From a checkpoint of a small transformer trained on Wikipedia: biases on query, key and value, 8234 steps.
Each number is 128 + 24 x the weight over its row's rms, rounded and kept within 0 to 255. Layers, rows and columns count from 0. Numbers have three digits each. The size before them is the row's rms in percent of the matrix's.

# k: layer 2 attention key, 32x128, rms 0.203, rows 15-24, columns 0-127
# q: layer 2 attention query, 128x128, rms 0.206, rows 16-25,48-57,80-89,112-120, columns 0-127
k15 093:158130191140142133119156112152127114132134097108114129048080129122139114140140116092133122118096091101168108153141136178173121144155102154137133121138134114124159104131087136111112115165087108117089128167110138148173114156124166125097159128139108149087087100143123183168083112133135139133142145087107111143149134147120140118125132135141158114121109123135109133127146142161144161105105
q16 083:151134163100149122153115177115102144110137147134136115124155107114135096141104113165119148157129128092137080152114142152097110091115145159096095127131151111139183165103141150097134128140100149115114105156159133096107163118121155121123124109139126128139124151151157084115105123120097158097132172079100133106130140145144126174118135123112122168066130125137072157135162134103103157127076
q48 238:133117165077155109160103135148109088117113153113127122084111145171155149125121099106114099106163137148147073159130137146109094148094115119099133112127135139097114160079128112108135157144129120113138106129163150143139154134130110114113106142142111103137105124120118079153146090128132165164161151143145175085117169153187114134146155124113128111184136148142088161142129130095106130141103
q80 061:167139151098161118145126135160126139105125148144143115124150125131126100145073118167118139138109149059119105199133130130103118097158102113101098113134130120192151109123162175102131120140090140122088109179141143100117140125101169072149114130152126151140135166144146097110107137136104125120105135127091125130158135153126123150147124135111099179093116138166120131112133129144107117097098
q112 056:096140131103138116161116138128124093089120151114127136138077095140113115150103137077105140152148098118159110170080134132078151151145157139140152146142147122127167117096114103124129143124122176100087165135135100128116150174125109130125124096125096119116072127116123143144151132109104154168137182138098152149143180113147149093147129107125127128110125142125144176140132159076128121082112
k16 088:163106141103127107144133115124098113112113155125138151083104147143174112107152127104112100089161182138137068157105150134087124149113139153087130131124102154131057159121155103122167142149155112078138121126126152103139126121164123131105118157137133099167130125137131093152166120128139126139153128151153160111094156169123127113140143116119159108152139165188077113128115136119118104139124
q17 084:108115169105127133127150136133114104123125139101142113096122099110161137145125103142098148148120157128174085110122145108078120109089168137125148116138167127116138172115127146103165131122149130085130117140141132076137127122121152105132143134130112071133113153138147114129117117152094139116137138100103173102146129134164139154163119098097153162076090175128100127144131198109104143120069
q49 108:109114175084124132136146086121115114136114127127143169103079135157137146163087107129094126111140135119163062181142135146103114175087140103111175113148122118103113139105148123113139135151172115117129130111182128106143133154115142153139122125145105104082085107111113095150131133114115142177138171107158162124115130161141135114144150122120156154134107134125086134129144138109155112146077
q81 066:170158145121099134120081130142114122088102144123124110116116133146135111139102153148086155143071119079123118187149140085080131098141118123104140116138150102146134120138163123117129121129142126142099138173122147103113102145105145126169123133151138124118153141176156104126117154144118079157102135073120120095165152160115148129145157100134133156077117103152134125117130189121111104096148
q113 104:084072153119140118119150107157124107110105134109151169102097138141184110093094117139116126109152128098173117149119174108078142170114147146099163137133131132126113146137126139124164139132135096160095139126133167107106134116170130109087137128139129120128078146120119143154166161134121148148149158102124177130102144148168136109128119105139127141114137148158095127160099148081138113095080
k17 091:188134105077121160178142154165125157104123142156104111153104123124114121100143162090130151098131123158121132199106084158109143111184122132125094090136089109129157134120140143140147131129093151080123138157135138112127176140102124107142119136110075133130108174126151150126091138125138120115125142128115094151150130142120138110109119084111105117107142150121149153111147172106100104144130
q18 079:132116124092114136132147170107126095107093136133143113135117135123119085114088123118166137126128104125105093185117098107118106136155138147143158118158148064136158159104113085108141129140103143117121068144162135143127160097113127115137157085151166160140160147106132120142110132087148140174118166119129124084146130145125151113144115149147169182092125154132116152137150117116073155127130
q50 116:140136145114112116128075149152088121110138155093143113093143142181153085138120117116130146126133091131134098126126163096115118175105120155136127109143131160113123163114144122077107097117143142105168114104145170142145180100121141097105139148126119148142093138134100136169134119109150127131154153106126162072120158133159093118184145101129147135122157128163106144143105125055109126116127
q82 051:138146109121082141129122118107154084151126164125146122109145165126102086098096158156145138169104131122188106145109124138115115118138124137125141156148150149133123115126124125087156135125136147132095118149096149096138185104122144095126141128144128131179169128101107094112141125122160108150114164105119080147147177126073133120128091095135145102109128149175135175102152168145166125129105
q114 090:170119122098117149123132160153155102130175148096154120140113143165130121142110174133149140159143083157129142159121093095132110136115141108128165131142104122135135139149116103127101135131151127136105119124145142149154180161103102142146142093123150136104127169108120098107091137150130143086084156125110130156134139146089128092139100103080147088127139153127136045133138168132083083127124
k18 076:088144144111097128121133140123146139172130119111135080117133130140135102126126118097110104113145182085133081142143098170118112157074115099127157111127165152166125115140103149108151179101088129121130146188102121090131139106182162086126119158119147114160111137114140113126161142121106125147102100107131140132125095114130075168125156154130104111127129159165131163113135134138126138139086
q19 079:178116108112142103109134092076129134135154113122125172150158122118139098132129137116122202130121105122113194107154129131132138118109138104152145119141100135147150073136126144145079139154151164148092137114089123148115129159121094173156096099127147164133122125174112140114129147095116118131112115148123123175143159078088131085131142103158116117128132095160119098124097133115137104144146
q51 087:112125159092173133140161126130149126166156114136120099120153163087126141148104148150168129136109093133114128127157126146158136117117130148103097144143132138138137115123137140136125185151136138105137153117106115173080147125150139147136091144100148110140161131134072090109122127118093083111136161104108146155166148130119165148132185107094106086101116088114083096081108105152128100119122
q83 069:115116140134138132125143143141092155113106126136134140136126149097121141110143086103107135108159120126128108102070148131139118129132140147144141101139149116115151147107145131152163120135116104139129150077136160135123131129141117150089150139133097123156153068146063121154148106137130137145149149189178122094128100150127105149138140129163136076168131067096096118141082150135124181175095
q115 088:146103099118104159119137135093107166158121102140112144169125111115142146142126121178102159102090109127120150090168114074119127098122152172135130097101145108111180118089110149136111113170106141136134094120133100118129113143098147155153133097137135119118191157141131153168112095123118150107139163110086088093144120112125143175099140101092105110131109114166127120117127154158142129103143
k19 091:100111107151107165110122120132154167132146155114120109183159156117117103151147126122125118138137161117129123088097102134125152127104071133143073102158131116110124153144109113118131107122126148162133115122118144109101176152176151112139146105132087145091128040111130139144124109132162106149112136119179093122134113112110112142138112125122128132143136104096195144164139115139100174153117
q20 106:168144076112084134117119120138117128074121097137149112151128115109115141088169156136116136098114142164136148136125137113124131103197159162112098139133103116121111127134115157126111153114112166137104173110106081127111097112117138104153126142115139123092124125139138135121115075129091142116091190160146125171141124125101160173114110104116098145162150109143182157112118142128168130149133
q52 100:071168077134118111106127090146137167120152121097098103132136118110086071153129110116138145117113144149127143123120094125134143131185128133114128115183138071181138139128128130160120114114127118135111177101139099127123170132134135097152148149123135199120137113124158147115120116157150149140120118111152095148110127094078143139119114088152127112118134142112160111137075148129140129170127
q84 094:130148114133150116168114141088131130121137088139091143105149093136164120131147143130128128113127153187115121121148152162208148127110125149078112138117121120150072167121140186123112094099150109099153142079119153112137120146159115109130133125133107103108090161125108161111119148155099142103087145165127088140120097110145121117123120095118170131149153147100111115150133175098134138125133
q116 108:127122128078177128136131125127120150107170094156139120164096146122090149164099150130153122115118147114125112127132100167145094131106139158139127110109155096126114148101151142122098133154088088100136126153064127154142116114152131129145141143128148168126181106135127100083068161111114126126073145151141159122137112093120122155101112100116098147114130139145107108127139163157088155153169
k20 095:120130134140179182127139128097117194125154091146138129115158130141149154144124158147153127155103139079121131136155133110170131171093109125121143153109114120111122142153103126090108171134133112108152128143167149146114141142142132151099154133130091079086171141083122177125113132126093101129097119108162107125134095117132096168135159137100110118096120143106145073115109122100161123109125
q21 093:152137100089128094117151137133079126108134136159107122134129132144075175108118123104127098115158131096081120169122120147146122132135150119182071153121150063090142154133140145154143132108101136114101109145113152137120075119110141114150131128121151134138137128134154130118139116101133088152147117147120156093147145134137170170148118117143153100128158109048121139148109099160138119100155
q53 121:123093110142160149159145151136131166114131109163110149147131142084096156118147145147113125141102098128090158117090143107134147108141170115171117149105124093164134118148129139150149110094109142153105122128087112171124075128141147131157170112140154141132156128154151197099141170103096080127111103078087116145134095114116126155128096154135130135075106122119142108117145099136133118118121
q85 085:130120150128131150124094137159167107142136130116155088136133113167109138099124092114145126152103116118121116100139116119163105160131147110157101162134144115085194190152097121149101174119086122140133136119112131136119101091099108076128118108118135135142141106115125076099136074149162142123128132120110180135124116074160089137118167176136124165143147144127114094124125122139123154104121
q117 104:137102140133125137123141159138101087151154136129125131170156144121108185146077173111141107093168117134110159108144139141146146125148143098129090128101105148094144126135148118104135123130122197130166126093129139175121127116117134140181094135134176134148111112127134137130144096141130110119112073109117159110049158117102139153135168123133117123135123122074129146110106090143118109105115
k21 093:126117106072116142118115124155131107142118159166117156116134136184132101122124122102086117152113119138189066145113132144113098170120097132100144107129111155156098146137125136141167170153151156100128093161147169103128148138135093166099152130124129124150113140123137101099142117166137169127150139110161133120077150129110116140104102112136129126125137183165091139116082123104095107122135
q22 104:108143116121105136119170117127131121137143102114140137185146099125139154125122133187174143146135162153130140086133135122191111115140181143105136118146105119131132091136094133140086088119141183143109117115120149152088116163124149129157157117097118099083121116116151135120085140089147102112100141127109121144123117123097122133089135104171164114107109101103187121131104103131167143094127
q54 115:141135122162095140105124133139121106132131101148137105171123108145099090134173115140148142127110136115087173096148108100153150115147147133160102125150115128150154135183120111153107118132134148188108154107069129113097093122144143135139148119118159136114118123173143149126112137086103136127078129160114104152149102093071146127087118152151132127111118067151177118102126120157137144116156
q86 103:057092131121109098116131134151121134186084174103134110144143149120117146130123129124154083141135134132093112087130135134143103156131126101125113146097150162092124142154121119140119153139105104166157133100097132133121110133144142107127128159108173119143155115122110115116113174143180131111118042151122146126131136140162085188122141144134095107162123113108139132130116101173106125131142
q118 109:154168156144147127152163135163149135160134097140166111189105099111112140136089129125137161114116104104097119095124126113138145090135175089145106081154132086122163113147087154149119123130132147184110148145113111150118110154054126134170136139122136137078125126159114147109119100135109115161141157107117134142115125134143129126081099107082129117138110119113156139138101095124159127110111
k22 100:096113134139118134133105124143121114117124157141189130140081140116141123087115130087149096113094087106104118086149091096153104112123102108115170149134151090165172158111110146140128126136160107172138158081136164122146127122112160134131136110146086121142137153123122131159153154103182129166135142104130110137154127131145152147141150151125065143122116121093108120158090155083105140108111
q23 091:105107117119110140203163121128132127117143096129110125116092110159164130106118109102096130159144118104159161131150118120099147078151141110146146155136144098145161102131136097147145103133149112148089110139099100113133143105122126079129147148148138108096059144107114072101152145171118117105141163139136147161111126089095163127144135126160139128146110104176108116122157112126164151147149
q55 089:098179149110120170123145149145142213095138138093140132140138140128133146138093170103138120123111123119075118150110092103177155105092145138109098142104137147172139139083136110082088153143121123150148112113106156135067092111116123141120107120150118141131142157155108114145104145116123135083134147133130107132144095167105133130139147113138124111120133148152115107103121070113124169111131
q87 085:134121124084153160104131131116127125116147154179149132109091113136138161165121124139134172130103140137125141102138124089128152115156110181148109125114116105128174136122115134142167113116123113132138153128180114139120129120120113080136122138163133130106093093130104137119133074138147113149158132061147156138114159091128157062039137119110130152138135099114121122157132124110116144100162
q119 102:152175110113151128116154149140122172116120144151113166109120074105111156121136137138133135116148120173124100141134133189142121133164148160122132133124082134140118111146149143146132103129087144093160147111086107128143142101145111144134126095130136092098143101099112169118128093116121105131147112066139129125157090123125140094127100145157125125158114127122172087098119082152203145127101
k23 087:111103129133147169113128143132121119131098101156150171146121059084149145160132177108137151159108137126159129126100121124128138103120142150153143158126152157106147115131104150143135055139092162110085156108132161110102146149127149124125172126112137193158148088118128119110086121106108098120131107113124093097135124108141128153125138103162159139154087099136161094116145128130097129101115
q24 110:074080113116138153142127140147144123173160094158123083194091147136122123114094136130139141123100117135146186104143091098124163116144121107133126125110146070136188132149093133132090125120131118167100160131131112143132132140103110111163137092131155139150143130129135146091137137143102144157122123126123129083126156114123129098100127128179136175113091136117124106110114111102158126117179
q56 115:091115121170136131099135135116140168134109090120113139135144121071105115143125188140110138156098114140108170087156118123160146097158108175144147143084142101158174095176104127147101115104109140150124177123099103103102102141107134134146140091123149139127143152142125150113113136120141080119090119081126102132143101105096130132109120111156134154135147098130167103147133112147165146095151
q88 096:117140129140142122142113128157138143106142075124179106137154119173095119076149148139168161149151103123148149099174110116143137117086152134138128099095124095135167112155106121110122097151125135166113113103134088166146154147128108154138092129143158139089091124115131150124110141144075121133108129123116107111118094126083180131134128112174117127118104133150154075084108105109157153136149
q120 111:088090140148099112126126135126121130141125110114145122177164139139119141129086077173131104145116101077160159087116128091121106127133118141151100138104161103126200138092143122129115124128120145156056108115149129140112143122132137104154110119115121146092135134100171093092111148121079102122108138127123152092143149149105133150163158130127153186125100122146155152136138107134126145108164
k24 111:141115175117094135112120128119130141150142166132142084098139126114138114121119100076099138107138120146156085152108146155127154139116145115143134122141066136131179125124125094106138137123110084134101110182104131110157154122178116105113093156105105128159084127128123096179157119127138150119116164133144145089118105161143144086133164093132123121168154132161136131109122135120120148154062
q25 103:093139114135146125141078151104157135140098134143113121135090142121100105115123105127119109116137105113099121152153143157153107085129150166139090134148107082161115137120115180081133125154077147128128079110145127153130113113139157079135110115082138156110134128164083151144126139138148127123120128102176095151107161121131142122132141124139157143081139083126154145157168101171153173144146
q57 074:132142171151178103165100180128138102101121119134102117130125147093100164126105140113082130129148131105135111148123131150139147120105156135175117178112132135127099121138127159148159120103152120105128143133134123148142116108136149130163123156096097135150115101142108155118125147105171108098117117104111156157088087106105118094159090132190116169096167108103152078145142150122152125142086
q89 107:128078089117118109138121119122131118155154126138092157166164122109141167143143113137156110130146159128152133127140162136129150164146123129120136126108092164124081130131177149164115154112098101114114099114110117171113105119139123115138114131135150168118162113128104153072155103091139127164142085128133072150120157091114130145157123178141117128099137145054123119122134107136113082093152